config.toml
n_layer = 8
d_model = 512
n_head = 3
n_kv_head = 3
head_dim = 128
d_mlp = 1344
vocab_size = 35369
activation = "swiglu"
norm = "rmsnorm"
norm_place = "pre"
norm_eps = 1e-05
positions = "rope"
rope_base = 10000.0
rope_fraction = 0.5
qk_norm = true
attn_scale = 0.132
bias = "none"
tie_embeddings = "early"
parallel_block = false
extras = ["some layers without attention", "local attention windows", "gated attention", "hashed n-gram embeddings", "weighted sums over earlier layers", "capped logits"]
init = "orth"
init_std_qkv = 0.0189
init_std_o = 0.00546
init_std_up = 0.0189
init_std_down = 0.00292
optimizer = "muon"
lr = 0.00959
lr_mult_down = 2.0
beta1 = 0.93
lr_head = 0.0138
grad_clip = 1.0
warmup_steps = 0
schedule = "wsd"
decay_fraction = 0.665
decay_shape = "cos"
final_lr_fraction = 0.02
batch_tokens = 131072
seq_len = 4096
doc_mask = true
train_tokens = 955200000
steps = 7288
dataset = "wikipedia_en"
Each number is 128 + 24 x the weight over its row's rms, rounded and kept within 0 to 255. Layers, rows and columns count from 0. Numbers have three digits each. The size before them is the row's rms in percent of the matrix's.

# down: layer 2 MLP down (transposed), 1344x512, rms 0.0693, rows 30-149, columns 224-255
# gate: layer 2 MLP gate, 1344x512, rms 0.058, rows 31-150, columns 224-255
# up: layer 2 MLP up, 1344x512, rms 0.0575, rows 31-150, columns 224-255
down30 123:120131084131105100102118171096147090074116138143137095157150152087133131165176127153118140133169
gate31 096:119184154086129137119139121107137121116110118110111136180134149126159125130101107126099145118100
up31 105:157124157131096119106122139096130131114144132139135092092121097096146116120118104180123116122111
down31 104:151130136137152105121177114065125110105094149184111168175152158158174137123115096133111147110150
gate32 096:134139156127105119148119102153070126107125144141094121119142137151111127132109124171110127129138
up32 102:100105132140094144143077122134144103125151119102145152112194130168098147123162105054123141119115
down32 100:120129133123091127097108142089117154149095153089130123132104116162111154116159090151113092098093
gate33 094:082141155114089141144127154136161141122169081143135110171178169094124164160176134099123140132100
up33 090:123103090172107117102130149169092109137114120148160122143110172153126149094100185116156189151089
down33 093:190111123151138121160135094112128112130090143116130149138153113112110097145095064120095179100161
gate34 110:105128121106168130084122112131124107113108124102121149150155145141144120126105127087115151140127
up34 106:101130087128126098090135094107146125129109132129107139143080099158092143139123151108141091090124
down34 103:108121122124146092108165083137133132144123163127159141145144142110100092170135136174062129127105
gate35 108:120155137123119127133187110112091111161066094103156151086116095148107156122129125123158144142118
up35 102:110151110131119099111159121119093176179144125172124143124087166147118140080111123150158142156135
down35 104:144118114125122114133139113126112114198115109083131162093153110148118128107107100111104075119130
gate36 095:113127163116081086139101124109115130146124141136127153116129108102128128145136141115161093106122
up36 099:112127153109109114151143162155139096164124178154111133155131147163128127142135112124126127126120
down36 092:142129139164126174143150125115124063107108080087092120165113108179124105133120122125147076095119
gate37 095:143105132094128091171091151178090128161153111133118133128117120194143150131151128120113166134093
up37 103:141110112123177111158130138106148113121146182156122148127119160132130160165169146133137143121169
down37 097:133138110155119133146162148150100113140187127141153150113151145137150096129146122156142170202128
gate38 113:145123113130115121115114139151126099100151111117142133104132129143127117177106131146119115160082
up38 109:132164109159147143124128163121130115100136112104124107164151153128107136120139112099117098112120
down38 108:154142057144087141144106113132153111161129139105077166155160112152136088150114148121114112116120
gate39 106:085138134124138128132093098104200141141167147133150150118150143165145131117120157098151166094133
up39 097:132111100105102138150144165160111144137114149097133115116136129164146121137153110128081136148154
down39 098:124095140108153094129099122139093088149081124115135149147140151177117143103094156166111161151092
gate40 090:124112110113119136110113143094132159154106122114133124134147123105108140090109111119109173180139
up40 102:116125119192130165147101148126145150163139099144112144126115146145128095133086124138107089119110
down40 093:137123128150147112146114111104163132105147085131079061143176152117133113119141133144125109146115
gate41 102:136167129097148067160131103096121118154136168134128134118158141100109082145144137090098144128139
up41 101:184136120159097122155132119131127172133127132064128106087103140113180132086164123108152108139100
down41 109:138148136114106139151148151128190141171151162143133107125095141114182112096133097163131122179131
gate42 099:119129123166093090118144129161089121144135133169166132162140139111160147115127163158130114124110
up42 099:156113135102140166151199137136119128124140124111137137145157157104122099079110132098118097107164
down42 103:130160100068150117093098118114125120151129120114145138109120110084153128188102117115121098124151
gate43 103:105125113154118153147145166107143154089142108139102141093146147141147119113110099131124129104122
up43 109:164144132114087119154140108142109133068145124085149117155115153103104139113175081140112147154137
down43 098:100174158069132093126152150144114113120163098069172130094111101112105106098188125117138136142124
gate44 087:142097117135136121139128151138145125141161128082135125085131098093165149117134123162160164155137
up44 096:109149094102133148122120136139103147149139152174127141112154135127092136113125155102112146126145
down44 096:122122141104127103097126120138166114078112081137169139130129158161083139091143139162158161100105
gate45 095:115103136121171119114142104105098140151123153141169122097147105110138122131173104099151123165105
up45 098:156159104147120131154145127125089121161186108138151157106130100106148107121147092132096102136100
down45 102:111153102127118133135140163110122123125132149128122099121123103102120140151123094154174126139135
gate46 096:102096073129143134203135127107126139179076081122117123089185152124118158142142168138143125153149
up46 093:159145136100114110116156147162070119133081163125146124106131123097110121162124152115097153125118
down46 092:107119112135114128081111157132143126056149083139135138152144109114143137090141127132155178177142
gate47 101:137099126148097144125134132116166150138126153119099122142116186158141134122110151143136159168124
up47 101:103112123104218126169138165097138116134110139108105098146122137111127167103121142177115138137124
down47 099:141128131164091122119084089096117139122141200128118151145112133124068123161140121155127126102115
gate48 090:129132150126158166096138124119163139135161153093083176144114127138128121162143135155120160136146
up48 102:137165142142120144151165106088188146165140148088160100127180105136138121148100145165173097133118
down48 102:126164109112137099123180138153118117098139145136165159146094124164069117075103140147117132104111
gate49 109:120131138131131098129111118161116119120139111085097111144120116101139126130127154169079155106121
up49 106:121121144081120095068162152088100188087098135140075109116145107090133114133120127068097145154173
down49 107:080132179135115112094130170123129146148119137120103128096115146133120102117137126124135141140127
gate50 092:176135136168157145157148131106103151125103159130122158139172109105145154096066161084117139134120
up50 105:171099109108133134151118144145162130122116148128071117107164150120124142072097136140125114185102
down50 104:112120132102126131123107127078131107115173103103133115156080109168133133175112143158105121082122
gate51 104:097132103121097120176140112072117155096146113144116116119116133157123124150144172160161156138138
up51 093:162144147153149093135151143134144130132138160103137152098141139138102152124108150106123120128149
down51 102:109148138131137142121120121102155104131127145144143112136098144115118127132131102113099135092130
gate52 095:076127129117111094154170130155152152159117153135110143127136131108129121158117135129129100145114
up52 097:127106119115144099174090146115162113138108143136117133091118117200144114164134162133159105142189
down52 092:119173143113122132143106129106127140152122123126136143162151118139122121083133082135140124113157
gate53 094:134139141138109146095109119100115083148122112153130130147152119149123121164112103112127093162162
up53 098:133147148159134142108124177168143154109167105133141152127107146045143141128139129163078110111144
down53 103:113107140148102151101112138139085132086100131122110128142130098152140157147146120160109101151109
gate54 109:112156144108154142079130116101124150098138156100122147125122098159088123116144126133109054116131
up54 107:136139093151162159097107076146144135140099130128147142133141097126133093166150131120117095168115
down54 121:149138150131137129144151109124112123084105101105085124163110149139126161103106135113148107109094
gate55 099:142132132115134119136167163105118119110139126147131125105116144141133124146130155149173106098114
up55 099:089057125144113121118138116129128104133161150138076110097116155082143126166120130128093133119096
down55 102:090126116147102123119179128133171134096079136145114152129167119103127117106138132134138118166126
gate56 098:129129120124130154144080115125089157138108113159122109114143114123125081162115136093140114106127
up56 096:087133154132164145117148146136164134134128133108127143148137132084154145124146152121134141157123
down56 095:154113143141107146064148145153095094147147133089136138119118119133146179130119109111128086118089
gate57 096:115112114106130070099146147138122121101173186102143131128112092129098138164173086142127147146185
up57 094:132142139075089118122103150119140093116121137160140101153166168073142130140095115149120151139157
down57 096:137088105108116136109091138106137138132106145127144096210134148117118129095132116109086175141120
gate58 115:154134102144134113128137192093140105122177112102110140128116147155125126123113111079121100117131
up58 109:107141134145106099146151125134141137106164138128106142121080119142152144090108098086124155143126
down58 108:146080111118112129135175202111133135094163124154185167140074133140113126107137139108164087123142
gate59 091:135149148108126155138101124146114093179130121107131138178112158161139148122127119120151150116142
up59 092:110085110162062086103124161084094150114129117127137093136112114093163125141147159129147128136140
down59 089:119159146190108144149111100159116155110126121144113131110105104131130120118129109142126087163104
gate60 094:159136147126104105148142142151126136142151135121160098174108112137147126142118182104114088161091
up60 104:103179114142127125093114137083151120109106142104128100149094112185118143165111156109137130179097
down60 103:085129130202172073084087147137148125197119141091128111149111126126140118168143112174121123169096
gate61 100:113147113119131150087161173148125093147136141125093121118156172140149137150157120119103129118173
up61 102:113129135110126157152104121140130106109101134144166127119135118112118132117130097151137135134112
down61 096:106119111146152159141134099125143162099130094125150135115137090130116150130168119115117149155173
gate62 099:139118151145154168108131100105161114124171082115131113127136121099114157097126123095136116121095
up62 098:117089129158151133137098134112117131104123096121161135126099149108106101136158142138176143080153
down62 099:105116149128119159132105112148142116126169127097125122097116156115096114142174067124121072130112
gate63 095:127118131128078079112120143168100173140123176093143127148149144096111132107087141101115110148117
up63 089:093112124171132154139130124126121112115116139154137132152146126150107138116148109158130131114118
down63 100:102110079149117102139133133126139128139147133119114129094097132173127129104130140135120140165147
gate64 102:123139112129088143108091121125154181126146131118129133133106095139161101120069111128128157123096
up64 097:130106101134120139144069119100083151139144160135155144148115157065107074129081109119134102144117
down64 092:130118151127135119118101147103130151140144139072131110159107063152134126111099117133148108158156
gate65 096:142165162136152096090149099137104158121136145102166126093141169142129144145118145088130148147184
up65 097:100105144185181115141155133140125138092129141204138165142126103127112122115151119132175107150106
down65 100:101105137149147150157115141111098144105113139118158113080140144184144107086138118130128124152073
gate66 105:106120099149115107131144139157124153114171125125107146103141113126141134143146141105126112116127
up66 101:106105162135173152090130055118098121114105163119077129135118128114106112115123093146124115179114
down66 094:096116160111096168144149147168122142101129103102113156099128129105129109172129144119114136144131
gate67 094:161107150091167123126111106091100147138115128154153090146103157103123070153112182147125157149144
up67 096:118125121160111129099140090125137109122135161057125130086082122095129136087113150117136163100123
down67 091:118122094114100126114147129140148114136127121089141150124148097099169139156146148131133143131122
gate68 093:099102158139050114128145157133107109151130107059122160089151125123153138091156106135165091130145
up68 085:113109125119159138128102128134121106101136109127131118134147087152116118155157150124119146114157
down68 096:137085102099125148154120159089134143119153098087108148131088125146112143090136146098197114124129
gate69 099:101121123074123115110205121108105131165146115143136099136120101113114123107116138136093117128147
up69 108:141123110099127144113105172146100087087139123098112145154137094119151115132142147149132143117108
down69 100:165108132137106131099123142195119132192152138147176078075121130100121097166134127093122148093113
gate70 102:157116151135132104173103091146123166136147146146135139129122169106109149110129146144107115132143
up70 101:120143143118151097159172103127134156103110100169153146142154100064140120154108139154097125124140
down70 101:144147175145153108153138119113173143144126133101092116116101140115169148149129124149126089158143
gate71 094:115113119192124128128100111130138143123143142145101131210086140096119093089163124115099159145152
up71 097:102129116116105124146085090091162149108141111119154160148104084147162121136118120139117091112103
down71 096:110145086139119126107169130105115115104155130133128144132099126134130175110128149192152135179113
gate72 111:121122151120146148172170121143168113163143127144127131139145133153116153140127108124089088143145
up72 115:104153121148077129111116167130151160159121145132118142102110116135145098139122092126113110139100
down72 099:118126135101134146141118105136114146148144111104106091151112148166093148103138129124123117115136
gate73 101:129141136164094144134114126118116138136129146146089149134146171136104142121107174113103090117110
up73 108:123143146155159094092137131146133098120136138147136125123139119126096148099141117090120132113135
down73 109:104114106117111146086117106138108152114172155138107118167129124118120139108160137150116137127151
gate74 097:125148089114110155166129131099144093109155107120136103122142141165123148153163112116082126097105
up74 091:098152103155144117106117144136146126132152118102162158088115112141145118107127131151115136147084
down74 096:138126114108157120095100145103133125145140127126137132093091136115106156131119107131140131125112
gate75 086:104148139133156158153099148168148129152130169091140133116127114114161135133146126188130163140109
up75 089:150130100122124141093139101130116144134084144132114108109108134163153108150132132134103132154090
down75 090:163137082091117105152118126126159121147116133148118148174075155084140136108131102144181169110205
gate76 104:149163101124128126145118103111138142122128187096108145171120150119140131106112109101131077156080
up76 103:141077116126134158122117138146094112141177094090105107145142124110088147167095120167163108130127
down76 107:110151140120130149122139136173129138119150096168116114106124117121056093144140130161190124106111
gate77 099:143113104142151134130137056129171129175138123153126154093131129145137138164162148116094106086104
up77 094:115111131115154116127103141128095143113155135115137169101123151112140133118131135110124131167130
down77 095:125102116093106196090121088137087147150185122104110139142097094133137143145143113129117091168121
gate78 097:106115095168102145119109143078129105114120130139147123076129118113118154139121134150122100111134
up78 104:137141153129132121113139122134150119148152149116122117128130114116125119072157174162125109132134
down78 095:110117150130154145144159125144112134102153169105154134117148161110103155128103141157101123131099
gate79 094:149150130116107157109099121120150138144120111105123169085109123140119133135114127179148129138124
up79 096:155145132139098110097133103090102144120158084108091123116109135125108125144155162157109121127116
down79 090:123121152086130110120108113143146135073117111113126148136151118137137151165100127150113152179124
gate80 115:148168127159105140104180131113135123142126151143169137163109117108151106123082135135121123133136
up80 111:118206110129094167146105133164161149120136157140121149175105084080185127119060161138105132132116
down80 101:097098146117097148103106115129126124156166086123115125106130162147106132139186082113119118116148
gate81 102:106130117132180118124167122139131085091091135101137083121095165123150136113114162110207160090155
up81 118:125148132123159161128123114078132139112088165143126090114145132165126184106138150103113129092103
down81 099:156152108119107112108120110126089192103161130144124156115122120107135121149122167119150139104089
gate82 096:124146123135107145148101100078124123121170154139133101116118083142120152133093106114155062150129
up82 089:120154139159139147104130145149178128151169091102116103134131183157145122115150135102080152150108
down82 096:103150128108111140102154142106166121110116151109214175115102118117148102101143111147104114129096
gate83 091:130164128160147160152130149070061187100117123126158115177170134122187078109164133120131119158112
up83 094:095134132145085086163103131125184099144134140096124127138132147126101149158125124073150133136129
down83 098:160124146117118095113126081111142125151115155121159112141147156076146133093126127134140163106123
gate84 096:122146149124100111080109127100143172140105141174138141113128117103113179128124109144122157135148
up84 097:065133099101164099130132109127133115126118113133129124127123123126104128083121138136118102143102
down84 105:147099161137112111153168146128121140122125131118077113185123147104111159115109133119120119100137
gate85 107:144140122154131141129134096126152121142120130132091147147113120100122115120107109101109122133124
up85 101:138144167161070128081121129092111073098130110162138090153143125110138089129132153082114143157141
down85 097:180047181150129133104143090117131078134090155120093148143111125112121146139098141131123149137145
gate86 104:144132133141155131134109118107134153176107110147150148143129169088122100144099142090127116103099
up86 103:162154165131122108149136138135123145099161151134124084154160169121131156143155125140129148139161
down86 089:104111174147117145111098109124205142181117136146118086100143084163147116113127111112094107105097
gate87 095:141104114141094136112107116143128074121144101115126167160143131165126170129097127104132122101120
up87 088:144123128122129172113150189134110130142107115099119130091125124140097149105092144153111121119118
down87 096:126116160083132126147068102142165140180136153140160145074164088124128137143141117159130120132133
gate88 126:098124122143104128089117132137089169111131084133156140131132136128139174082126149115160135105103
up88 113:121095117145123161100100145125100175158144098151144127139089105141121141168140143130112111095091
down88 120:124174134130111105120126143147099123161143110166137113141094140178096153111103181143159177171085
gate89 096:130164112149143106100109126092129178158098169103152112116148142168116130136113093112127139143132
up89 098:126161131101109111156133089114104116144132165107140132114140087162153175115121114123102153117126
down89 101:109136116112165094130162094106120141152101124153105093119112106110109129124111118142159128145141
gate90 113:118106129154110154128157145154169047129163127121093137138156166140122150109094164146154155119072
up90 107:145145094133173139140132120138128099172101110112103158097143085131107129161122097128097123148157
down90 097:134106167126182122158144143136102115111129121111133154112156120150115152079136149128107126123126
gate91 105:140121119154120166119158103097135112104117143160137126108144105118104148122106137149117160176135
up91 100:118139094113112135164061137161130142096093170134115121147105139108102102127111126136136164119138
down91 110:160120088112118151131103105150111117159088111124125169155085135101127115127115106103141168133175
gate92 099:145106136119086150145215127131144117170131150112129145158136118135143125157076137144155125130177
up92 091:091105137137144137156132132162098111157164148136133096164180131102154092130155100095097122125155
down92 096:135098139175137102150172110107085080109148109135113162082113140140150147109164133122118109087141
gate93 089:167107155122142113115150185156068143130105119130138126174090158148136150153116156132126130157112
up93 096:161133094127140122157157153131113113090123156135093170104138131141101128140111115127149117122131
down93 094:159130098114135110073125108158122132126110098109162165150110169147112126153146138104153104144100
gate94 095:127144091122140121120090149074069144112158128159126139122129176100115154154107135064132153191092
up94 101:098132099124147090134148126137084109099118108136113131098138115134150116161133148139146145152147
down94 097:093135106120125163141141116161129102155130123076119115183150146128158092121155077145122153122141
gate95 088:132173129143141149091126153129121129136101115142134112126126093123104139136136149115139133090097
up95 090:115126194168187120134091154098081103110126100125145091126114106100107132137116132133118160078104
down95 103:168125133138110097155157129164126158091099106135129126152153126128113130135117097117151103133142
gate96 099:104151114110128136141156096146098161119133171107146161143154184132197133163095103121100130131091
up96 092:088122102155124174144112127119151124071130121104127124137102092122118126132177120108147114100153
down96 096:152135112098140191097077119143153084082152122130136082145103127155132160141165115090109083152163
gate97 087:131137121105107109142101146140135129135161130130133207122071104145123096147081129143121095098090
up97 090:139158124138165080142095147101134134123090127121106098095131101107141109104103061102137081153120
down97 087:131159137173138104056133100091134108119133145131152201188132114115136168110140138123118124161151
gate98 103:163117100106095142124106103139133145138116141138109130147106123092153150088127146122122103092096
up98 094:135116097132137149122117108047135129059140152135177119125173113160150133172132125139142125106166
down98 094:124132137084125114117088118156137171128119122101123147172128143142128110116126114146106171127113
gate99 090:142129159126130108139127080165097130105157108094069129127109108095145123101112102110172105118141
up99 091:149105140103113096114142135087156123136163121131174120149128104104145149124177113135157150139100
down99 087:120131091099112129124136120135159164097131087086103125144140126156115099157160109134075144161125
gate100 102:093168106102104162120120106144127124113140127094126144161108138166134140056133162153106126135163
up100 098:158119109120134087072138126102109107160117108113176135108150121128146151158144109106127137112129
down100 095:137103151107159122175131099147118126095147156144143131139144159117154089133132108113132113106155
gate101 101:111094135134148107131137128111138134097121122182110116160122112123106145160120148130159120134100
up101 105:128088127169163134074164142120167137110160092169115128148116125135139118107133134149130130142133
down101 106:120143127101103130112108124124094140136105126103152078119141185111147155101150128116139125131115
gate102 099:121147141111114150064183114153116167165118096087132139127108156151129137151129147143121120126107
up102 099:084106133131137149096146147174126139120135159143122140108105124139127126097175103071095136109129
down102 102:118114128134107102095132106121081141159151124135128107095173140110112127099125164098104131091102
gate103 101:093122128103150127120140112145130093133158086144106129077081120123099110134144155138141140081124
up103 099:116128129099131134139113113096150129107164066116128121138133153118177119172125117122150097115108
down103 101:162102125107117143138132096136115108142118100147122137168147119125126166162154125129139154087107
gate104 092:080196167102134098104147113115136166122120128095125153158115114141134128133124116118112129096118
up104 089:126164108128183157158105136110087123113109146154110138139169137106122126077162166122164158155159
down104 090:133109137150147129064123141132137133143099113169140152099145095171090080122113129134117115116083
gate105 096:142155097115107092104116129111146128168097140138102159102135169069138127122116126108136108121139
up105 098:136113111137102102110161144131128182153075117116143132108117116095144108117084151068124090114125
down105 100:131115153150106163113129167096143117104058142150129121105135138120153156126105120144155132122148
gate106 095:130155129116094122105155181136107117080143128172112106129152113091164150104116123131149122131116
up106 096:160117102113152147156100118128119104141104125105137127120119124097117122083097136134085144164106
down106 098:109134120092131144110114135126185118094148161114103141154132090153118169076093107108111110114141
gate107 083:128109131090141150136145151204095123125134123181115119142144166146108095152147122086103125090164
up107 095:155147134157096139160151126101156149131118105124088142123092086110151102143143115135154125138106
down107 106:131129091122121134166119095152111123099177142125143143148152100134143130125151166098077120100081
gate108 091:115134146074143148158096123162126156111114121152157125129181126098142177154086148134100132098152
up108 108:125109122117103141169135119141131131146095119125155147117153099138136107158172123118125114151175
down108 105:107171134122123134115166147128115140089141088117142075153114126132149139098139141083136117149103
gate109 097:138143176069155119077134147165106114072167145130186110172095143103126136139157109111150157146123
up109 090:142166134127140107078060123069132129096118111085081179137123123135163142087171142129098125125131
down109 103:110158109148135109125135141145125121133128140183111159176148126136153150117125117114081157117194
gate110 098:135121117159120111153147136153125105115128163116122143113138126128093088130099089076140115162138
up110 094:152164103119110117159115103146122136173113166112111162106121113113110130137092151141145140098169
down110 095:128193139162126150119146125153131092133098115110117087094132126132178173132157136111115135166140
gate111 097:106116169097107116126115154102148135123171170144129155136114095086110141129149170092138108170121
up111 092:123121113126162140117181159122102150134144109128137097108118115130131149123133116141131133098139
down111 093:162149137121149127081056134103122095155147116121146118109124116097128092107138100118119095118150
gate112 095:109114155140079119133102127122162149180113131175113101125108078136107117124136094160188144111150
up112 098:152134145119154143147115097151106144097173166178122150111097145158129154131151154126158149115089
down112 093:088094110129098083136134097133114107229135132130110123150127099141141128135113170127143141076137
gate113 098:128146129125132174106085112110155157149132135119152106136100123115164111128128111136144100138150
up113 100:135119160154167136154128103105170109099111116154149095143108113163137118115124143133130102127124
down113 099:136136127168127114109122129132124108127147117140152092166121146142126100094105102127167064122143
gate114 106:093158112152166110131129127137096155165121152129110126117156130112145140080137118131166172104135
up114 119:098133140126088133127117131109154145110134147121102114113148105092097119147090128160119099145126
down114 097:139112135128130119124109122137132142129099135157084120135100097142083112173140131145114147152109
gate115 114:108148119134150092152097092146122112153154112159126132121120118118096130153135125165099129113101
up115 106:109152151147209084142143085161134143136172108106132121100151138187087150138121145112108137135077
down115 106:126142149125180073134101096174128148116166110139145125166136097101118166133140166108111077161138
gate116 085:144113122150127125119108143182162128175090163174122099187145146095122137091134148143134125130126
up116 095:096160125156154126145153145109124113071169094148092106114110103110092126112143141177076123109094
down116 089:140114119105157106113145112168155123174083145102136137179145150113125131099119147166110138155170
gate117 099:123092132103126131109134150104117097097133087144134073150125159151105114106142137127110119090087
up117 096:077156125129135116131134178146101106153126120147112159106134141164123129130121105144163130155088
down117 103:100167163113124148151139107102135145121104147112136116119094161141127148138145113166137137140186
gate118 097:095155092078149145129125083102128117092118140107112095125168135116098126127135106118107092198087
up118 117:159148149068132137104125111133104149117085167159092134152101089124195073166145112136160171138127
down118 108:117151078115112162145094119147193120139098090158145127103156152112123107144167112190094090132131
gate119 107:142113134127152098108175171121164139109149137091158153122081132158095119139117135138143121110120
up119 102:152088164175096105137155112099124135099127156090098144120116123158158155107139123161107172124113
down119 098:127102106145135108134148123138124103159086129113135138168110120196094137159142095084154107135099
gate120 095:159129116113144162161166103142112182161136135134139101138115149178142148133140119163129084189125
up120 100:122123135136112144146093123131072123089135126152159098129140131131113132113193109145150117106097
down120 093:122128130148098159103112119114147126106129094133162119104097108167126135104120115090088127137160
gate121 087:151145115134141108171102099140124136140128128139155132094064119148101152125137125153152190120161
up121 091:147109112157180107144177122102131132122118128172186087103120134113139139103145131135120157121151
down121 092:165125102100122164138116122101130132164115143110137156120101131147132149085117166159115136181111
gate122 107:137140121086129116131116137102085100074141181082146118089103148135140145098110135138120115147114
up122 111:177131117118098094132106139127089072135123101137138131110135177094142140143122133156118128137123
down122 111:113124080097118130129135143125099145131168117090117126123154115083154180108130145101150120181153
gate123 100:105164126142118134147125167132117153134132104125109126157136163139156100095113162099152123109119
up123 107:113130125134119131139126113148104163111145154149136116154142111113154122136147100181117112147124
down123 108:158124176156130171117143159169181199181164120130128166136099115113136104091163144142107164136130
gate124 103:129165141131098111128115155138127119144167114132130133105100138157077116103098152097168138150116
up124 098:164114094164116109136098144118107140134123070125151125074133118162091115137125108106124120156099
down124 099:163092143131142144151143140126137109145115098155113119103138151166120186156099130127116143105140
gate125 101:112150143148133151134107117167082167078144106123108123150105116117114127133147159105103123119112
up125 098:120097120110124166096161140112168119194105143136159121101121170139164147110129136109126130120117
down125 097:142110127125132102136147102072114104100106123147149124139124142114151112107164152139122152115081
gate126 096:164152177113095130116114085112110145126104140152166111124160145138160098121154145094076116142114
up126 099:123183088145129096096125135133100148114075117080090165120108106152115151151126094116110129160124
down126 092:163098082108137147135122147135156139166173157160130166149133134117171130125138164149157116156150
gate127 107:153117116097080128152123092160119148064171107169100102143128111152187141118103143138145120132084
up127 100:137100107117137159135102169116102070149080088127102147124112110115122117110108104156121140096145
down127 102:131159137101122150111142140183156097091119122112145112138101095140101102123121128138126092149180
gate128 095:153100161110176152153087159132084138106125136137161117130108116115057149096121109105187136118045
up128 099:146116098153159142144163135104140131141115139126114147087128167125109102145156086139132129124141
down128 102:122097139123140095130129099101118119125157149154131127125171143134138139177094135098118086129141
gate129 093:120148123130123152130131140138143102163110105120130126112115132130124098100095111124119120105102
up129 089:121152124153126102125102181107107138107126106063153128109137087141150158097127148141084130115121
down129 091:114132134146120104110131140112128102106097128087148119122088100136109155102096125092091117102093
gate130 094:147152119111146164132130102135124176136122151140150148113135093116126141116150140124106142123074
up130 097:101153128122100131130162137136088177117097116176152151109097081147138135127156128139157121117082
down130 093:148174161103114131104144140146134141146109113136133145205121139152161154115094127122141083129088
gate131 105:157106188105132120168129134148113138127148123109118148126158153094099146119150086141128158137095
up131 101:143109113095119121127139148116144137120117127109101153112113135136132116117100138141103134138069
down131 112:099144092058123116125151139122131092108128106151125115123115119121147114085181174111129147138109
gate132 105:126117091187152148109094134122156133095153146124143122110140129094138128117154150135104172132110
up132 111:108137155149158128162118093120141169139170155094135106099151149107115141159105140121136128167146
down132 099:128134117100126137151141084094104106086150170092125136154133103124097096121122150136136153135132
gate133 153:105119173146094119131115145135130138129106103154151116173114132133109137130106124107130154136107
up133 106:103097144140137168165133074155136163114128141138110168189112154138123087134135093118104158151094
down133 116:126089190110120120131127113143102148150128157125154117140177160161139148086082156114122111118121
gate134 104:127107129154124150121139141148097139174155147101074147111108135155164101096114085107180143129084
up134 102:140151134166089100128123098155114122172142086150115101093103084131115072150147106103118097138134
down134 103:157148092145155129114119148121088135121134115170098115122136083138139136161140091037167116125113
gate135 092:109109143055106154154123095163103108117130107146164117162134083129123126142157093151113188109111
up135 094:152134148123118150117109122110121122112154107142112133137127111112128064160167103146132104106147
down135 098:079103170107116103117125141097153156085124106144109141090138102148129110133193129105130114154091
gate136 108:135093144172138181140146149138153175128149139121141122120096120146123141127172124110128149139123
up136 117:121099104109122161116123121141109110159116146139106126104098167118202164126125113130153134136108
down136 106:167179128119125150134156142164114113075121113133132112131162152110131130104103119138135106131170
gate137 100:146137136105064131107145143136151116140149170116127135106144102144133107129104168153133126141132
up137 108:108121101131171135119123125140128104130102170134102127130116073126133164096145095133101135134153
down137 109:065131110099147076127143113123110154177105131119152160114094113112156125133137110120116134131128
gate138 100:122094153106098135096107130146151113090137117128149138184123149119118118122153119129137076132113
up138 093:143154117087119136094150133075127159081140122151182116081157108167124129177111167103167143133137
down138 097:097104122129137140113168148136113119118130122159122118107124155148128173161110113133124134170146
gate139 108:115102121129114132123142110149112151110168137129101144093119172142150128151139111121137139117110
up139 097:137155145048094129122108114128144166089153113108135135120109132133116162110122114130125156103125
down139 100:162101113139088132155097081117096117104110113122120099142130113153116147113142128123144111107122
gate140 111:160187143106146089101135089150140085114175102108102122122134147139143137130123209153129128151121
up140 113:109121112147094141078129195157139143120135114121139118160109121125150160161106147131097155085129
down140 112:132123106148123121157121148101150114118111128168172137120134178118111092099128109129164112074110
gate141 105:117142144161109158130095107142155139122120096123088136156122142113140143139120091118148113100156
up141 096:178159079126109090128094122114110138110138093083144090126140116109117141121144124118121147137119
down141 099:140105105116109140149156148098113126121139142094154127137150081155117129066124160109095151105082
gate142 093:098093052090095114177103128172113082118128112104128167130148148173113094103154178179109137147149
up142 098:149122132100134163094131113146147125159191101135113108138130122105144133125153064146137159143121
down142 096:112116146128124140128108150175094184129105140085113095146091124120092128124134110114123117125142
gate143 098:105142107163168130199155128155106089108151114131156142123143105142118182127140158178137137106133
up143 097:125135134118135152113135118139139133127106117125127096084133156144139096126117111166135158124129
down143 097:094117135113140102110143171115124130050143071132152120115172116144131122193159103099151096122119
gate144 096:105136160110088105112133143158147144149146126123134122142105103125104168122148151080096138147135
up144 096:142138166155146113132107092115128145134167125107125089132098130114082153152132168127093114119121
down144 098:165127135108107124150114114165108152151153127170132150186160102142085121117073121059123142130106
gate145 094:083143149122118110121138158124121115117130089145146112124104115137163086132155136089191159118147
up145 085:135117117129123145120118125118080143123110141158133094124098120131135110110113174084121138112124
down145 093:145090170123105115084115112113109113164135143102100136111097167129170092166105158123098112137144
gate146 102:134095120117118101084149108076111117145122083155166118084146166138132136115141127174113147094129
up146 100:156154158118127094160102113117145138100131133134112107137137131125129150181178092176115136122090
down146 097:145115116110156123106153141136144154179134163126118143134082173059150153137115074147059082097104
gate147 098:133072111134129125147124122099077163150095109080130135112161168163111131111153148103135131133130
up147 097:118139123150124135082153118156102113108138140160100164123118169065122169125117124112148103113111
down147 096:129151100162145111127110129135156120093087132115154092153151112121139117099119142136134129090133
gate148 095:111158132161114107147113134141121154105096148095146115149124119084192154103149111079129124164111
up148 097:158063145119117136149090093108135120144140118137115155147071122115101107090118098119104122137135
down148 093:138122155126093137163154130129087168149159142145096122162132108090133170130115147126078165143167
gate149 097:098158157104108102144106119153119161134117115084086113117128127181115151106163116132115123130137
up149 104:139104132096106123171167147140115115108143151116073150146105201127104140125109067108135090178148
down149 097:132168126106069130139188124072105129138137132073071146124115132152147168120142141096123131164147
gate150 110:107123115123134074166103160112107154101097114164129129151160118108126127109106151103151109137115
up150 102:136133120100119114145099118102130122111118111170108117161133098151114117109122131137136119158111